From a checkpoint of a small transformer trained on Wikipedia.
Architecture: RMSNorm before each block, no biases in attention or MLP.
Training: a variant of Adam for these matrices, 264M tokens, 5738 steps.
Each number is 200 + 20 x the weight over its row's rms, rounded and kept within 0 to 999. Layers, rows and columns count from 0. The size before them is the row's rms in percent of the matrix's.

# layer 2 MLP down (transposed), 512x192, rms 0.0809, rows 160-184, columns 96-191
104,167,179,214,209,233,213,190,226,201,189,203,198,190,222,184,204,201,192,192,200,176,219,187,213,204,166,214,238,176,171,197,212,210,231,181,197,219,210,196,217,229,177,189,215,210,165,228,239,212,191,207,203,209,220,227,191,216,187,221,166,194,226,190,198,190,197,178,177,155,213,222,206,194,206,196,208,210,176,189,185,193,206,179,148,214,182,173,192,231,223,168,189,190,177,222,176
097,198,169,183,199,205,175,191,192,196,189,185,209,186,192,218,235,210,187,190,207,205,223,187,204,226,187,175,196,209,236,186,238,177,218,187,207,204,221,214,149,222,210,196,183,202,209,201,228,175,195,208,196,196,182,176,192,180,220,199,216,169,204,237,202,197,216,176,184,155,179,198,197,202,173,168,180,179,193,158,183,192,177,194,204,216,186,202,210,210,173,205,248,241,225,175,177
089,233,180,183,179,197,184,176,223,164,214,210,166,243,167,161,190,186,189,178,160,220,198,214,214,215,197,188,206,200,201,193,183,194,198,211,168,167,168,179,211,198,212,177,169,224,205,181,181,197,227,226,188,209,187,207,212,217,166,226,197,207,182,207,213,197,187,199,186,210,227,205,188,194,195,202,161,217,200,171,237,194,231,219,206,205,229,182,200,185,206,211,227,221,178,205,212
101,207,189,193,158,161,245,215,222,205,217,206,203,209,212,176,214,181,226,204,208,259,240,202,161,175,163,200,141,170,205,178,220,196,206,204,203,257,199,213,192,202,186,193,179,184,234,194,214,190,192,215,209,211,187,200,178,194,191,202,195,220,184,221,197,199,191,187,221,208,204,203,201,217,166,170,209,195,189,193,187,162,243,223,218,203,212,222,212,205,188,189,202,202,191,215,187
103,205,194,219,197,229,220,182,214,175,209,173,183,191,205,190,216,187,199,221,181,224,223,193,165,207,174,191,204,230,208,222,212,173,228,199,220,173,244,199,216,226,182,197,194,176,200,243,195,194,187,195,183,190,217,186,200,181,189,179,177,175,212,198,217,220,201,188,208,223,204,186,209,215,199,234,196,185,199,180,194,237,203,181,197,203,211,215,176,188,220,229,157,225,201,185,208
103,149,208,236,199,172,207,195,195,193,193,185,231,208,182,237,175,209,188,201,175,213,210,231,203,213,203,190,223,203,159,177,184,216,215,175,217,200,223,220,198,176,214,215,192,167,231,185,219,168,215,205,214,184,188,211,206,223,226,205,209,191,204,214,210,206,208,223,210,193,227,213,211,221,198,215,188,207,204,172,207,194,155,180,253,182,193,182,175,216,216,174,176,192,212,211,166
097,216,175,196,188,175,190,153,184,191,200,203,240,200,215,178,207,212,188,231,174,195,195,172,237,215,211,224,225,170,193,185,208,217,194,220,229,178,214,216,177,235,202,226,214,194,193,195,184,234,185,206,180,209,171,205,198,193,199,234,206,137,211,184,214,224,198,183,191,190,181,201,191,176,216,214,183,187,184,191,211,177,191,197,199,196,216,215,189,219,239,223,206,204,164,168,203
109,185,199,231,211,190,189,212,195,178,181,215,229,181,221,197,183,180,208,170,178,223,216,215,199,204,203,182,213,163,192,179,181,193,184,202,179,182,242,184,195,187,197,188,185,168,190,191,193,208,183,189,203,188,226,193,201,203,211,177,219,178,188,247,194,217,202,170,201,208,218,202,196,212,207,185,195,202,251,199,199,185,206,212,157,196,196,223,195,184,179,194,181,192,177,189,187
102,212,221,193,191,227,183,222,209,200,202,211,190,199,234,205,204,197,191,189,235,168,199,193,184,206,207,159,194,193,181,214,207,192,204,219,236,152,207,164,219,181,225,208,193,194,202,150,192,188,170,205,203,218,195,199,217,214,208,189,204,192,198,191,220,226,217,189,250,225,184,223,184,230,163,206,246,194,216,237,200,208,166,237,190,173,199,196,195,178,202,211,185,186,169,203,193
101,200,197,216,192,186,202,230,213,202,238,223,211,217,195,207,195,232,226,204,182,201,213,194,206,193,187,197,170,175,196,193,203,206,184,213,197,158,227,177,210,181,190,224,176,208,186,203,169,182,230,174,201,186,196,198,236,193,212,217,193,200,176,233,178,202,184,222,200,236,221,161,198,168,235,164,202,203,213,206,218,219,195,184,194,246,237,207,203,188,138,239,224,213,208,201,221
099,189,189,213,194,206,211,191,196,229,227,168,197,244,198,201,220,191,230,187,179,238,192,175,212,189,210,188,202,207,198,165,183,183,204,215,204,248,204,226,216,196,217,144,241,196,182,251,201,168,228,194,193,162,206,202,214,210,194,216,178,185,229,214,192,185,198,222,217,174,194,178,201,219,194,192,176,231,216,195,209,239,194,182,194,223,199,189,225,208,220,214,223,231,191,206,180
107,176,212,205,193,214,203,235,178,207,222,196,186,210,184,210,183,188,227,194,180,233,200,203,181,200,176,200,186,176,189,182,231,186,220,208,194,206,229,225,191,230,200,205,187,209,165,233,192,208,170,201,202,200,193,194,184,168,225,168,232,233,175,184,213,214,192,233,206,159,193,210,187,181,188,225,170,209,212,178,181,174,189,166,209,190,191,233,192,169,186,191,163,186,207,176,228
102,213,215,237,208,185,223,183,245,208,196,206,193,206,217,216,171,191,201,207,183,227,195,218,193,181,199,221,179,197,213,179,180,232,206,214,205,195,204,195,170,205,172,193,173,219,197,216,199,227,200,194,179,197,244,206,222,251,158,198,190,201,192,148,174,210,200,221,192,207,241,178,193,175,184,192,192,191,145,222,233,205,169,200,205,188,212,187,194,179,219,205,186,218,231,210,250
103,219,205,208,194,231,211,164,211,206,201,200,190,235,184,196,204,207,205,179,192,231,191,217,185,199,195,218,190,221,184,195,161,207,197,199,182,138,206,186,229,202,236,199,190,190,212,208,213,201,231,239,235,186,186,174,237,177,192,206,212,196,227,214,153,176,202,217,221,196,193,185,184,194,235,194,185,221,169,194,191,194,189,211,176,174,196,146,160,226,193,232,214,191,206,201,217
105,221,206,191,200,224,205,203,210,188,183,191,199,225,243,220,237,198,221,178,194,209,199,210,198,201,221,216,207,201,186,181,194,237,199,175,196,193,181,199,204,202,200,192,211,207,230,235,207,188,223,228,189,202,187,213,201,200,156,211,192,197,166,192,222,175,185,244,219,177,189,162,192,229,198,241,211,211,196,186,190,188,180,220,193,200,161,196,184,152,186,216,194,195,204,208,175
099,171,214,185,214,214,188,219,183,194,202,229,185,193,236,184,216,185,218,184,187,220,207,168,203,186,213,181,180,198,209,183,203,186,187,217,212,221,177,217,162,222,204,193,182,204,233,217,202,173,243,179,211,227,179,215,186,226,189,154,213,189,193,214,238,196,223,176,146,210,189,236,175,194,197,206,169,220,187,180,204,207,213,186,191,194,207,181,182,181,202,175,175,192,202,186,180
103,226,198,156,183,233,162,210,214,200,189,160,218,179,230,204,211,188,195,220,243,178,200,179,173,208,212,191,194,202,237,192,175,226,198,185,227,211,207,212,206,166,186,176,195,222,246,225,186,202,183,218,203,216,195,215,217,204,202,222,193,208,199,209,169,189,201,167,170,199,199,224,181,190,184,190,186,214,183,195,176,203,174,187,212,198,202,201,199,179,225,179,217,189,204,193,205
100,208,196,197,181,217,171,204,163,155,183,211,193,188,201,178,213,189,191,169,168,241,185,235,198,207,225,206,208,202,176,226,204,155,180,202,174,214,198,184,216,199,204,195,197,212,158,175,215,234,183,182,232,213,219,216,201,195,209,214,226,220,227,211,211,208,213,201,175,183,180,188,207,230,199,218,215,207,228,195,194,200,172,182,223,225,193,218,189,225,194,188,211,189,186,189,180
096,212,169,218,191,205,233,197,222,198,218,186,191,200,193,225,180,213,211,196,176,196,224,206,175,206,215,196,190,220,188,205,180,203,203,191,205,218,208,195,173,164,227,227,221,212,171,207,200,205,180,224,208,176,183,168,188,226,184,206,212,180,200,226,178,229,231,151,159,202,230,180,225,251,201,194,218,211,221,170,159,194,180,218,200,193,202,208,160,169,175,206,228,213,209,164,159
097,212,197,198,216,194,166,235,209,221,219,233,247,209,218,246,196,206,218,197,235,206,165,216,228,175,208,218,164,165,215,186,178,195,201,204,175,206,189,181,185,198,196,206,140,212,206,205,187,191,238,196,222,196,175,201,216,221,196,206,172,167,230,212,208,201,191,201,217,208,180,211,246,214,209,189,217,182,213,202,206,219,226,197,182,192,217,205,236,207,174,190,189,229,166,228,177
094,173,207,147,230,194,204,219,192,185,191,168,244,198,199,202,207,224,166,225,212,179,197,212,168,200,227,185,239,201,197,215,199,207,198,211,206,239,209,167,178,187,187,182,191,201,164,197,204,206,198,225,188,242,211,204,218,207,175,221,170,225,225,245,194,197,191,189,233,181,142,207,204,190,201,207,235,209,193,192,217,227,198,196,214,222,199,199,179,196,199,202,233,198,161,189,185
098,204,187,213,203,215,211,205,185,190,192,175,218,193,171,239,188,210,189,195,194,200,198,220,163,191,190,187,208,174,206,220,238,179,206,232,192,235,166,200,195,210,203,154,195,196,198,238,183,213,180,212,193,209,178,182,206,169,192,200,208,185,191,202,199,188,220,228,193,192,201,208,177,249,197,224,184,216,197,172,198,202,226,142,244,227,212,204,187,210,198,183,172,176,184,168,214
097,192,215,199,235,204,226,185,214,196,220,198,249,210,211,192,183,224,221,193,179,159,183,186,213,185,224,171,179,213,172,200,213,233,213,182,208,222,172,189,232,191,185,223,228,203,183,189,242,214,200,230,205,204,251,213,193,192,192,215,226,186,229,215,196,213,153,160,176,205,208,202,193,217,173,210,188,170,212,197,176,222,191,239,199,189,221,221,193,203,207,211,176,188,189,176,199
094,198,190,193,200,197,203,201,209,176,229,156,209,185,184,180,184,208,237,190,160,163,199,187,205,185,207,215,205,178,164,141,218,206,205,202,190,229,218,191,168,218,195,224,191,196,191,198,187,211,186,212,216,174,201,214,216,179,195,222,211,192,206,214,209,226,190,177,219,184,206,216,217,163,184,232,187,210,166,201,233,217,190,196,234,224,190,205,183,204,219,205,194,232,165,179,194
103,187,221,189,214,200,206,188,213,175,187,207,212,216,215,161,175,207,184,239,172,233,206,210,169,193,188,186,198,224,174,209,194,225,187,210,187,230,159,196,187,208,220,200,218,198,200,217,184,239,220,227,212,229,188,182,215,210,215,186,201,202,219,210,177,210,186,191,229,175,198,204,206,189,159,217,190,179,236,178,202,207,217,225,246,213,205,219,205,188,173,191,218,202,184,209,201
# layer 2 MLP gate, 512x192, rms 0.094, rows 161-184, columns 96-191
094,213,213,181,185,214,217,228,216,212,205,168,233,207,194,192,194,195,234,192,166,203,203,183,221,166,210,202,215,191,170,200,204,198,207,224,193,223,225,168,187,203,197,206,201,186,203,220,238,211,221,192,218,207,231,160,214,206,199,173,179,178,192,211,202,189,202,213,189,185,198,182,204,223,199,190,184,227,198,224,230,190,194,195,224,190,208,220,212,212,176,159,198,231,179,193,182
088,194,218,166,182,177,221,206,174,217,239,203,161,194,189,206,178,167,163,191,184,192,171,224,175,225,207,202,226,212,171,204,201,169,180,212,204,170,218,216,195,199,197,178,229,173,205,208,220,197,229,228,201,196,225,203,165,180,193,253,184,210,178,175,217,206,212,172,219,225,172,194,219,210,165,208,195,150,216,190,185,188,189,203,218,212,197,192,198,208,188,205,199,157,216,182,180
099,193,221,195,202,210,209,166,228,187,205,200,221,190,205,230,160,229,264,205,190,197,229,206,170,218,197,196,243,223,200,202,184,206,214,185,172,184,224,181,195,191,173,191,185,192,220,151,211,186,193,194,158,183,177,193,200,189,211,211,188,198,176,203,172,178,186,179,217,216,218,212,181,197,217,197,195,211,183,178,187,207,212,179,197,191,167,210,161,193,215,242,193,190,209,186,211
096,186,220,226,187,167,216,182,157,218,212,200,266,217,175,204,193,219,225,206,214,179,190,218,217,192,232,175,172,217,182,191,227,224,180,191,210,200,182,210,199,228,228,198,253,206,182,185,192,208,201,223,181,182,204,167,209,192,175,193,203,207,194,202,194,211,201,215,210,220,248,215,193,207,190,171,169,211,215,219,188,179,210,185,201,171,227,193,184,188,190,196,208,217,180,218,175
095,216,175,186,232,167,173,185,195,202,219,193,214,221,171,223,198,194,205,201,180,214,233,183,217,161,201,186,230,197,196,226,181,213,198,251,209,186,216,194,200,194,200,180,182,205,185,198,154,192,195,203,167,259,206,220,182,209,203,180,222,210,188,198,191,171,204,198,173,205,178,197,212,198,206,216,200,168,227,178,189,196,205,182,204,192,205,218,211,229,204,230,223,176,221,200,192
098,196,134,215,210,199,214,196,206,167,217,220,186,185,203,185,196,218,210,201,221,193,180,181,209,195,189,201,238,236,218,195,171,183,234,198,224,191,167,220,221,220,177,228,244,191,210,202,212,236,195,194,220,180,185,249,202,230,218,200,180,188,195,168,192,206,188,204,180,222,182,199,222,192,217,205,258,188,198,201,191,179,202,215,199,178,199,185,212,187,205,205,182,189,181,228,222
112,223,210,225,203,202,195,180,186,174,187,179,241,206,191,209,183,219,215,197,188,235,201,200,167,202,220,183,231,161,189,213,194,212,189,217,157,196,234,187,206,189,223,207,193,207,215,156,197,231,211,194,178,205,200,214,172,201,195,196,195,185,198,236,246,189,202,220,210,185,239,207,212,230,193,161,199,185,190,204,186,191,225,191,168,223,187,189,175,180,206,185,199,176,213,176,207
098,186,204,215,222,217,208,184,204,206,213,175,218,181,211,202,228,201,201,257,200,229,226,178,221,190,217,203,212,195,204,241,193,228,225,221,197,205,185,204,219,208,189,173,230,187,200,228,191,214,180,202,221,225,238,208,170,197,171,226,223,215,184,225,214,215,219,231,190,216,181,231,160,224,238,180,215,161,184,240,194,196,194,210,205,231,219,172,202,198,197,181,213,177,200,183,191
106,204,213,195,184,196,257,183,185,228,189,215,201,205,162,188,199,162,163,210,194,205,199,203,201,205,176,183,173,245,191,221,178,201,196,192,192,182,199,196,212,200,212,190,223,191,226,199,225,182,191,214,208,275,209,194,197,189,209,195,219,200,225,172,233,203,182,207,215,221,193,194,239,169,177,206,201,151,204,210,174,216,199,198,211,202,226,211,181,207,228,194,192,211,185,200,218
101,186,211,209,210,174,201,181,201,199,220,165,209,251,228,179,200,211,194,170,168,233,193,204,187,188,196,193,168,203,225,181,186,203,153,162,193,214,191,176,214,239,209,184,225,233,218,215,166,198,203,227,247,206,223,200,204,213,217,229,220,201,192,260,192,193,200,240,188,194,189,216,158,179,218,234,212,179,210,206,190,185,214,195,210,189,210,237,187,201,160,185,199,218,201,203,183
101,211,194,225,183,192,196,189,197,212,172,195,221,189,189,204,186,240,210,221,206,169,195,210,227,196,209,192,228,183,213,193,197,204,214,216,208,203,181,215,198,200,220,150,239,179,209,204,168,216,172,218,182,208,196,207,192,204,174,193,174,206,208,212,226,176,191,194,201,194,189,228,212,219,220,231,173,211,164,193,183,184,185,215,192,156,214,210,200,181,204,186,185,176,208,219,181
103,213,220,215,194,198,199,197,164,200,213,199,199,198,231,203,169,166,224,221,215,228,187,191,178,202,174,164,162,208,202,187,171,208,201,209,199,196,196,196,186,218,110,163,185,218,219,198,221,243,217,196,204,236,220,198,200,259,200,187,214,203,200,217,164,210,188,206,216,221,210,198,171,206,216,185,208,196,187,212,205,214,201,208,201,203,205,227,221,207,206,196,177,202,243,210,249
094,192,195,209,188,160,191,199,188,234,181,183,193,206,181,190,151,220,165,216,226,187,198,203,202,180,206,190,178,212,200,195,211,214,211,207,182,192,196,225,172,236,167,203,240,209,201,219,177,215,143,181,219,199,179,217,187,194,200,217,185,195,201,199,215,196,163,181,184,176,180,248,189,184,191,193,204,212,175,200,180,217,208,259,161,189,190,185,198,191,215,199,215,193,215,200,241
106,191,195,212,187,182,190,195,210,218,217,205,193,180,185,179,241,202,161,193,178,223,190,219,171,225,184,218,170,221,213,245,204,177,179,176,189,189,234,195,169,204,195,194,182,229,208,162,190,199,224,168,198,195,181,199,204,196,223,178,177,217,202,191,210,186,157,217,160,201,176,226,192,210,211,193,169,197,228,198,176,194,189,206,184,241,190,198,208,185,211,204,231,184,206,203,220
098,204,173,192,179,219,210,187,181,179,200,192,201,204,199,202,189,205,203,228,177,232,200,238,185,198,199,196,192,211,164,216,193,203,202,204,190,207,191,247,196,193,189,204,227,214,225,183,195,214,157,189,189,171,228,228,192,211,186,227,189,250,174,178,168,219,193,244,217,180,190,195,188,196,173,175,208,169,219,197,182,220,194,195,232,252,167,209,216,209,200,240,215,217,215,214,215
101,230,188,180,194,200,217,207,188,207,198,183,183,156,236,162,231,179,209,233,207,190,209,184,209,237,236,203,218,225,203,207,187,208,213,201,186,207,193,236,239,211,201,201,218,205,247,167,180,205,195,200,195,229,179,178,213,215,202,193,165,202,203,180,185,196,211,169,185,196,195,203,173,207,219,234,202,229,202,187,164,215,179,187,204,192,213,190,178,175,191,166,220,165,215,193,212
104,212,201,201,215,162,233,212,210,217,211,185,224,201,210,219,195,199,207,204,190,173,208,229,197,199,199,191,167,222,193,232,190,220,187,224,225,143,172,206,207,215,211,197,213,193,231,212,184,180,164,195,200,193,212,177,214,197,173,195,211,231,194,184,196,152,193,175,204,200,205,197,203,179,214,213,210,192,182,189,178,222,210,194,168,207,181,233,197,148,195,199,218,205,207,204,211
097,206,209,227,230,204,201,184,208,152,217,182,196,181,181,204,164,158,246,218,193,160,197,207,174,215,214,172,194,172,230,205,174,181,176,232,213,184,193,223,191,176,203,206,220,186,209,208,209,224,211,224,169,210,216,194,178,205,205,175,180,189,225,210,193,196,167,204,200,199,222,178,188,208,179,202,193,187,199,238,224,199,189,166,205,173,181,182,186,251,210,206,212,215,227,185,204
092,204,174,205,203,179,236,165,193,216,206,201,206,178,208,222,198,229,197,187,216,202,184,181,222,158,173,205,205,177,193,194,191,165,239,228,225,171,178,189,189,240,215,165,215,202,176,186,191,232,200,190,180,197,209,199,201,201,195,220,229,183,231,222,235,220,174,194,197,201,196,186,204,244,201,180,208,192,216,195,153,198,185,217,196,203,220,194,234,191,227,200,200,209,237,234,189
088,202,215,197,208,189,207,192,178,184,240,192,212,201,213,201,216,178,207,163,207,176,227,220,172,236,202,191,192,148,232,162,164,186,174,187,192,176,228,165,197,179,188,191,193,193,207,190,191,180,215,179,190,244,235,220,173,195,203,199,189,191,210,195,213,202,188,204,189,178,180,219,200,174,203,207,222,146,188,203,205,184,170,194,182,189,211,194,219,196,220,197,208,124,210,167,207
094,175,189,218,228,193,227,176,195,172,176,233,193,192,194,209,178,219,187,198,164,197,169,208,175,186,198,208,205,191,193,199,191,182,202,203,180,183,189,211,191,211,205,175,176,210,259,232,193,245,156,225,224,205,198,201,183,180,180,204,204,200,178,215,208,169,209,225,189,187,203,183,220,184,220,216,186,190,210,195,186,167,187,185,258,207,196,216,219,197,180,167,202,202,191,170,229
096,188,200,202,195,181,241,190,201,208,216,179,205,222,226,198,180,223,225,199,195,188,182,176,210,214,218,196,205,196,198,191,213,238,206,191,227,215,197,186,205,194,193,193,248,210,199,170,238,215,201,248,200,198,243,201,203,208,209,221,241,209,219,175,184,194,174,181,165,233,221,182,197,186,202,211,168,160,197,182,184,190,180,219,248,203,218,245,224,195,167,188,212,192,213,166,161
089,201,216,209,206,176,192,223,213,175,189,188,179,205,195,193,176,208,184,223,218,197,177,198,183,175,206,221,177,217,194,183,186,214,208,184,181,239,225,201,199,204,229,193,211,228,179,182,143,203,179,217,175,204,209,198,229,145,179,212,193,211,224,170,187,206,212,179,211,214,242,220,225,210,197,186,180,187,198,225,191,204,183,222,176,203,210,200,191,188,221,178,179,194,193,223,199
098,191,215,217,186,181,237,169,164,205,158,211,205,191,217,179,185,195,165,182,218,194,166,228,219,183,215,212,166,233,178,208,206,237,216,225,210,185,173,194,188,236,213,193,232,186,164,187,176,228,191,234,212,174,203,180,211,182,182,204,191,226,188,201,193,206,168,207,208,230,193,256,181,198,203,200,177,191,206,208,187,190,200,221,239,195,194,194,208,200,192,172,198,202,241,210,197
# layer 2 MLP up, 512x192, rms 0.0878, rows 161-184, columns 96-191
101,186,234,204,198,218,203,221,187,171,225,214,227,206,208,183,164,196,229,186,204,186,205,218,238,197,230,191,201,236,179,224,136,232,218,232,192,201,185,192,248,189,195,173,237,208,186,181,202,187,207,208,215,209,209,176,219,219,182,213,198,230,202,170,192,217,204,189,207,240,228,215,185,193,206,225,215,187,188,214,217,206,210,209,205,205,232,203,190,212,201,190,189,206,172,198,198
089,195,224,202,232,160,193,202,194,194,233,187,178,225,172,240,180,200,235,205,185,164,172,202,173,207,180,189,205,229,202,172,227,212,188,211,215,186,186,210,205,144,196,192,216,208,182,225,198,227,197,193,198,175,225,168,182,207,206,185,211,205,200,174,211,230,210,222,201,191,170,164,231,190,195,180,226,195,232,192,193,203,184,193,192,193,177,191,162,180,185,233,197,176,209,200,196
098,171,194,150,195,200,196,214,219,193,262,173,183,191,215,201,188,157,203,195,183,238,222,202,227,201,211,221,168,207,197,230,178,210,217,235,190,205,234,192,221,175,187,214,202,161,201,195,202,196,191,196,202,213,205,201,203,215,196,206,217,154,213,197,203,219,220,192,199,224,176,168,236,197,222,196,199,222,243,195,193,200,221,174,198,224,203,206,184,222,195,202,248,152,226,163,186
101,153,175,191,218,211,156,211,171,202,229,204,164,239,189,214,230,182,210,201,187,210,199,154,216,206,189,200,204,169,223,201,184,189,193,175,174,192,222,201,196,139,189,216,206,230,217,172,233,185,184,198,217,200,205,204,180,237,243,202,205,197,186,190,188,154,211,210,205,170,172,205,199,241,185,201,209,198,205,194,223,215,220,216,205,206,226,202,204,178,205,193,215,239,223,183,196
104,221,222,189,209,177,158,186,213,240,198,185,196,206,163,227,229,201,192,201,166,219,208,229,228,181,195,193,190,192,175,184,202,197,249,245,213,193,186,210,224,206,221,244,202,181,193,197,187,214,210,186,209,236,173,228,234,221,185,229,209,182,207,187,198,184,213,196,194,222,211,205,139,190,181,224,177,188,195,174,201,213,187,189,209,209,201,169,223,201,187,165,223,184,194,211,242
093,196,187,214,201,202,218,173,202,218,209,199,175,194,224,197,218,190,168,210,204,199,198,176,207,230,211,217,229,177,188,176,217,192,204,198,220,187,197,196,199,215,132,209,179,160,182,216,162,225,222,180,153,234,208,202,185,186,194,228,193,190,214,219,197,196,175,231,169,210,198,231,209,212,223,190,211,253,197,213,224,218,203,189,213,198,186,180,220,187,186,236,192,198,185,159,180
114,183,189,204,169,169,237,199,222,201,181,226,185,192,198,182,205,175,194,147,190,204,194,227,215,185,187,195,203,224,187,194,207,157,177,189,217,189,191,192,183,211,192,176,189,170,209,196,191,190,182,181,210,205,202,176,219,210,240,195,218,198,182,195,179,237,190,202,188,230,189,197,175,176,211,192,207,198,216,215,216,191,188,236,185,186,174,205,233,226,224,218,217,203,207,193,210
099,185,208,197,201,192,193,204,200,214,223,188,204,187,201,190,200,186,205,207,234,207,208,183,223,239,221,153,200,198,178,212,195,214,223,179,222,184,184,212,192,153,212,197,225,205,199,220,150,202,183,225,204,206,188,197,176,178,199,203,172,192,180,204,216,210,220,204,215,227,204,215,199,233,203,221,237,169,211,186,180,183,146,187,189,189,219,199,182,208,200,192,189,200,162,206,176
102,215,212,214,199,204,210,215,195,218,216,190,212,210,206,232,183,188,193,190,205,235,233,190,210,185,179,207,185,209,194,166,202,203,210,209,212,236,187,188,232,184,232,251,192,194,235,218,225,178,208,223,163,219,222,224,215,203,229,195,241,158,219,197,222,213,180,188,230,201,200,179,219,175,171,205,235,214,197,197,207,241,205,162,199,168,218,224,167,211,187,199,190,211,130,186,205
101,187,198,193,207,202,230,206,220,198,206,171,226,228,196,204,189,177,219,176,178,253,160,182,196,223,204,202,201,209,206,190,204,150,204,181,186,209,178,216,191,195,196,211,217,201,189,209,259,192,223,218,211,186,228,187,211,211,184,219,203,207,238,191,216,172,199,238,226,198,203,223,202,216,194,198,196,173,210,211,170,214,215,143,223,213,217,238,200,189,198,202,184,232,210,168,173
106,179,213,221,190,194,220,220,193,178,199,209,189,191,192,205,228,175,178,191,166,220,192,196,203,216,194,190,204,188,188,208,213,197,180,173,208,215,243,171,196,227,211,175,162,199,200,214,188,186,204,164,215,192,135,200,210,235,194,217,201,198,207,170,211,182,205,236,216,219,191,185,216,222,213,214,183,227,215,207,198,186,202,173,188,218,144,181,168,183,204,191,185,157,220,214,206
100,167,170,195,203,180,222,202,210,200,225,195,207,188,186,207,209,183,164,203,197,215,169,208,195,222,174,234,213,169,215,217,179,206,224,184,205,209,184,208,156,229,217,218,198,198,193,179,170,192,192,197,182,206,217,201,184,186,185,188,239,217,193,160,224,191,210,203,178,229,219,197,209,208,189,184,167,219,181,179,214,213,187,189,217,203,212,201,203,172,187,206,203,234,209,179,217
104,218,218,195,161,219,218,201,206,215,181,191,201,186,170,232,166,201,174,185,159,179,198,198,215,207,205,253,190,220,210,206,170,202,183,176,177,196,209,174,243,200,199,190,206,203,247,194,201,183,188,192,214,188,193,214,185,206,203,195,210,218,204,198,226,215,207,181,229,179,215,223,155,212,206,186,189,217,166,168,189,199,187,197,190,216,195,167,178,229,191,254,186,178,213,204,209
112,202,191,163,153,226,210,249,182,173,175,205,210,182,223,218,214,184,211,186,207,182,171,205,229,215,238,207,207,187,215,201,162,169,216,216,204,197,171,215,214,258,184,215,211,194,245,223,212,204,219,197,219,215,198,215,223,191,165,196,228,182,201,175,193,185,227,177,204,164,169,203,203,205,185,220,205,200,222,176,184,182,205,212,168,170,181,248,222,188,231,208,209,215,203,225,211
098,180,192,178,205,231,186,223,195,200,212,223,212,230,185,235,170,204,228,195,229,223,173,173,211,175,180,177,189,232,164,216,188,174,187,216,240,216,208,201,216,182,169,214,205,196,198,167,230,173,180,202,198,181,199,161,203,201,198,223,195,219,223,214,176,225,197,209,221,200,152,198,193,183,227,178,205,190,197,213,185,209,236,162,196,198,218,167,198,194,179,200,193,212,212,215,184
103,201,178,185,188,215,207,174,206,190,217,179,251,204,217,139,170,180,200,197,212,206,178,184,193,171,186,194,176,223,225,217,199,198,211,183,221,195,222,227,187,164,209,195,186,195,237,213,152,224,157,167,183,200,176,181,198,192,173,166,195,194,189,203,185,225,191,181,167,198,199,223,185,152,223,181,207,205,188,171,190,194,186,177,185,227,196,186,231,210,201,198,245,203,191,158,199
106,197,202,168,199,189,160,225,199,186,174,199,195,217,193,160,213,229,209,187,186,234,219,198,223,218,230,211,203,194,172,207,225,173,219,182,187,215,240,160,218,169,185,171,194,192,196,194,245,221,208,251,175,187,180,224,213,214,212,207,201,185,187,215,178,211,215,163,216,217,165,198,206,199,184,178,186,174,192,188,203,185,172,202,234,188,207,190,188,236,199,191,199,200,170,199,182
095,199,187,200,214,173,174,186,206,200,161,176,198,191,183,203,164,222,206,219,202,189,264,196,175,216,226,191,201,203,202,211,216,187,230,203,200,203,187,213,186,200,176,217,182,204,194,200,180,217,167,208,214,178,210,205,248,156,164,233,190,213,203,221,175,188,199,229,181,219,216,203,180,237,197,195,183,203,204,228,184,215,194,197,214,186,204,195,172,221,198,213,191,202,183,228,183
092,233,184,200,212,193,183,215,214,205,217,207,233,195,226,247,204,230,210,200,244,207,160,215,235,202,181,200,196,161,218,177,200,183,213,232,202,180,173,202,175,224,221,191,185,224,203,206,173,197,201,204,183,202,175,199,209,189,220,202,191,206,240,177,224,214,173,198,177,237,194,194,216,215,195,225,201,211,200,192,185,219,239,208,206,198,203,232,234,181,207,179,189,213,191,216,199
092,174,186,214,197,205,202,202,184,178,185,180,173,183,176,213,227,218,164,242,200,197,184,196,183,211,238,207,233,206,196,190,193,152,172,196,197,195,205,208,179,189,170,210,233,206,171,175,207,218,205,194,210,188,189,206,201,209,182,203,186,251,237,257,229,179,226,183,196,187,187,208,178,204,205,185,226,190,193,187,228,227,185,209,194,174,200,206,207,186,208,219,190,193,220,217,161
097,230,204,191,186,207,229,156,208,205,180,161,219,223,192,230,232,196,186,224,203,221,200,192,164,194,174,209,228,199,216,200,180,176,200,187,222,196,212,198,199,206,192,202,211,188,178,224,208,195,197,215,192,224,156,193,200,211,174,160,162,207,213,194,205,231,257,221,185,205,239,218,187,224,192,181,215,230,227,225,198,219,240,158,204,229,194,207,172,187,210,202,196,216,196,213,208
094,207,241,196,182,192,203,179,196,195,168,225,220,206,200,128,208,200,190,165,205,191,196,215,218,188,187,190,172,213,181,201,181,191,170,200,170,181,178,226,213,205,195,229,231,175,183,201,200,190,219,199,228,202,221,215,209,180,178,213,167,178,218,250,226,206,180,199,213,190,175,233,165,244,200,216,211,181,223,201,199,223,183,230,184,216,225,171,189,189,215,210,215,190,203,197,197
092,204,191,236,150,228,206,172,187,186,209,191,210,212,208,222,181,173,158,217,224,216,191,217,193,177,176,160,173,191,209,243,180,175,229,183,179,206,209,211,217,209,207,168,200,192,202,212,219,212,203,213,180,232,195,174,193,180,210,192,170,233,227,164,213,204,209,215,178,205,238,198,200,237,189,173,213,196,215,162,190,174,226,203,155,231,189,195,199,172,194,175,156,149,227,224,210
099,201,177,183,207,176,188,191,240,194,248,178,179,235,200,189,202,218,206,227,172,196,219,206,158,199,179,187,215,183,198,176,180,175,183,182,180,219,194,207,187,181,176,213,231,185,209,206,210,204,225,217,224,237,199,221,203,215,209,201,182,177,243,208,183,193,195,206,223,181,212,170,222,202,191,229,186,162,204,204,206,191,197,218,215,223,220,228,234,201,191,201,202,180,167,161,207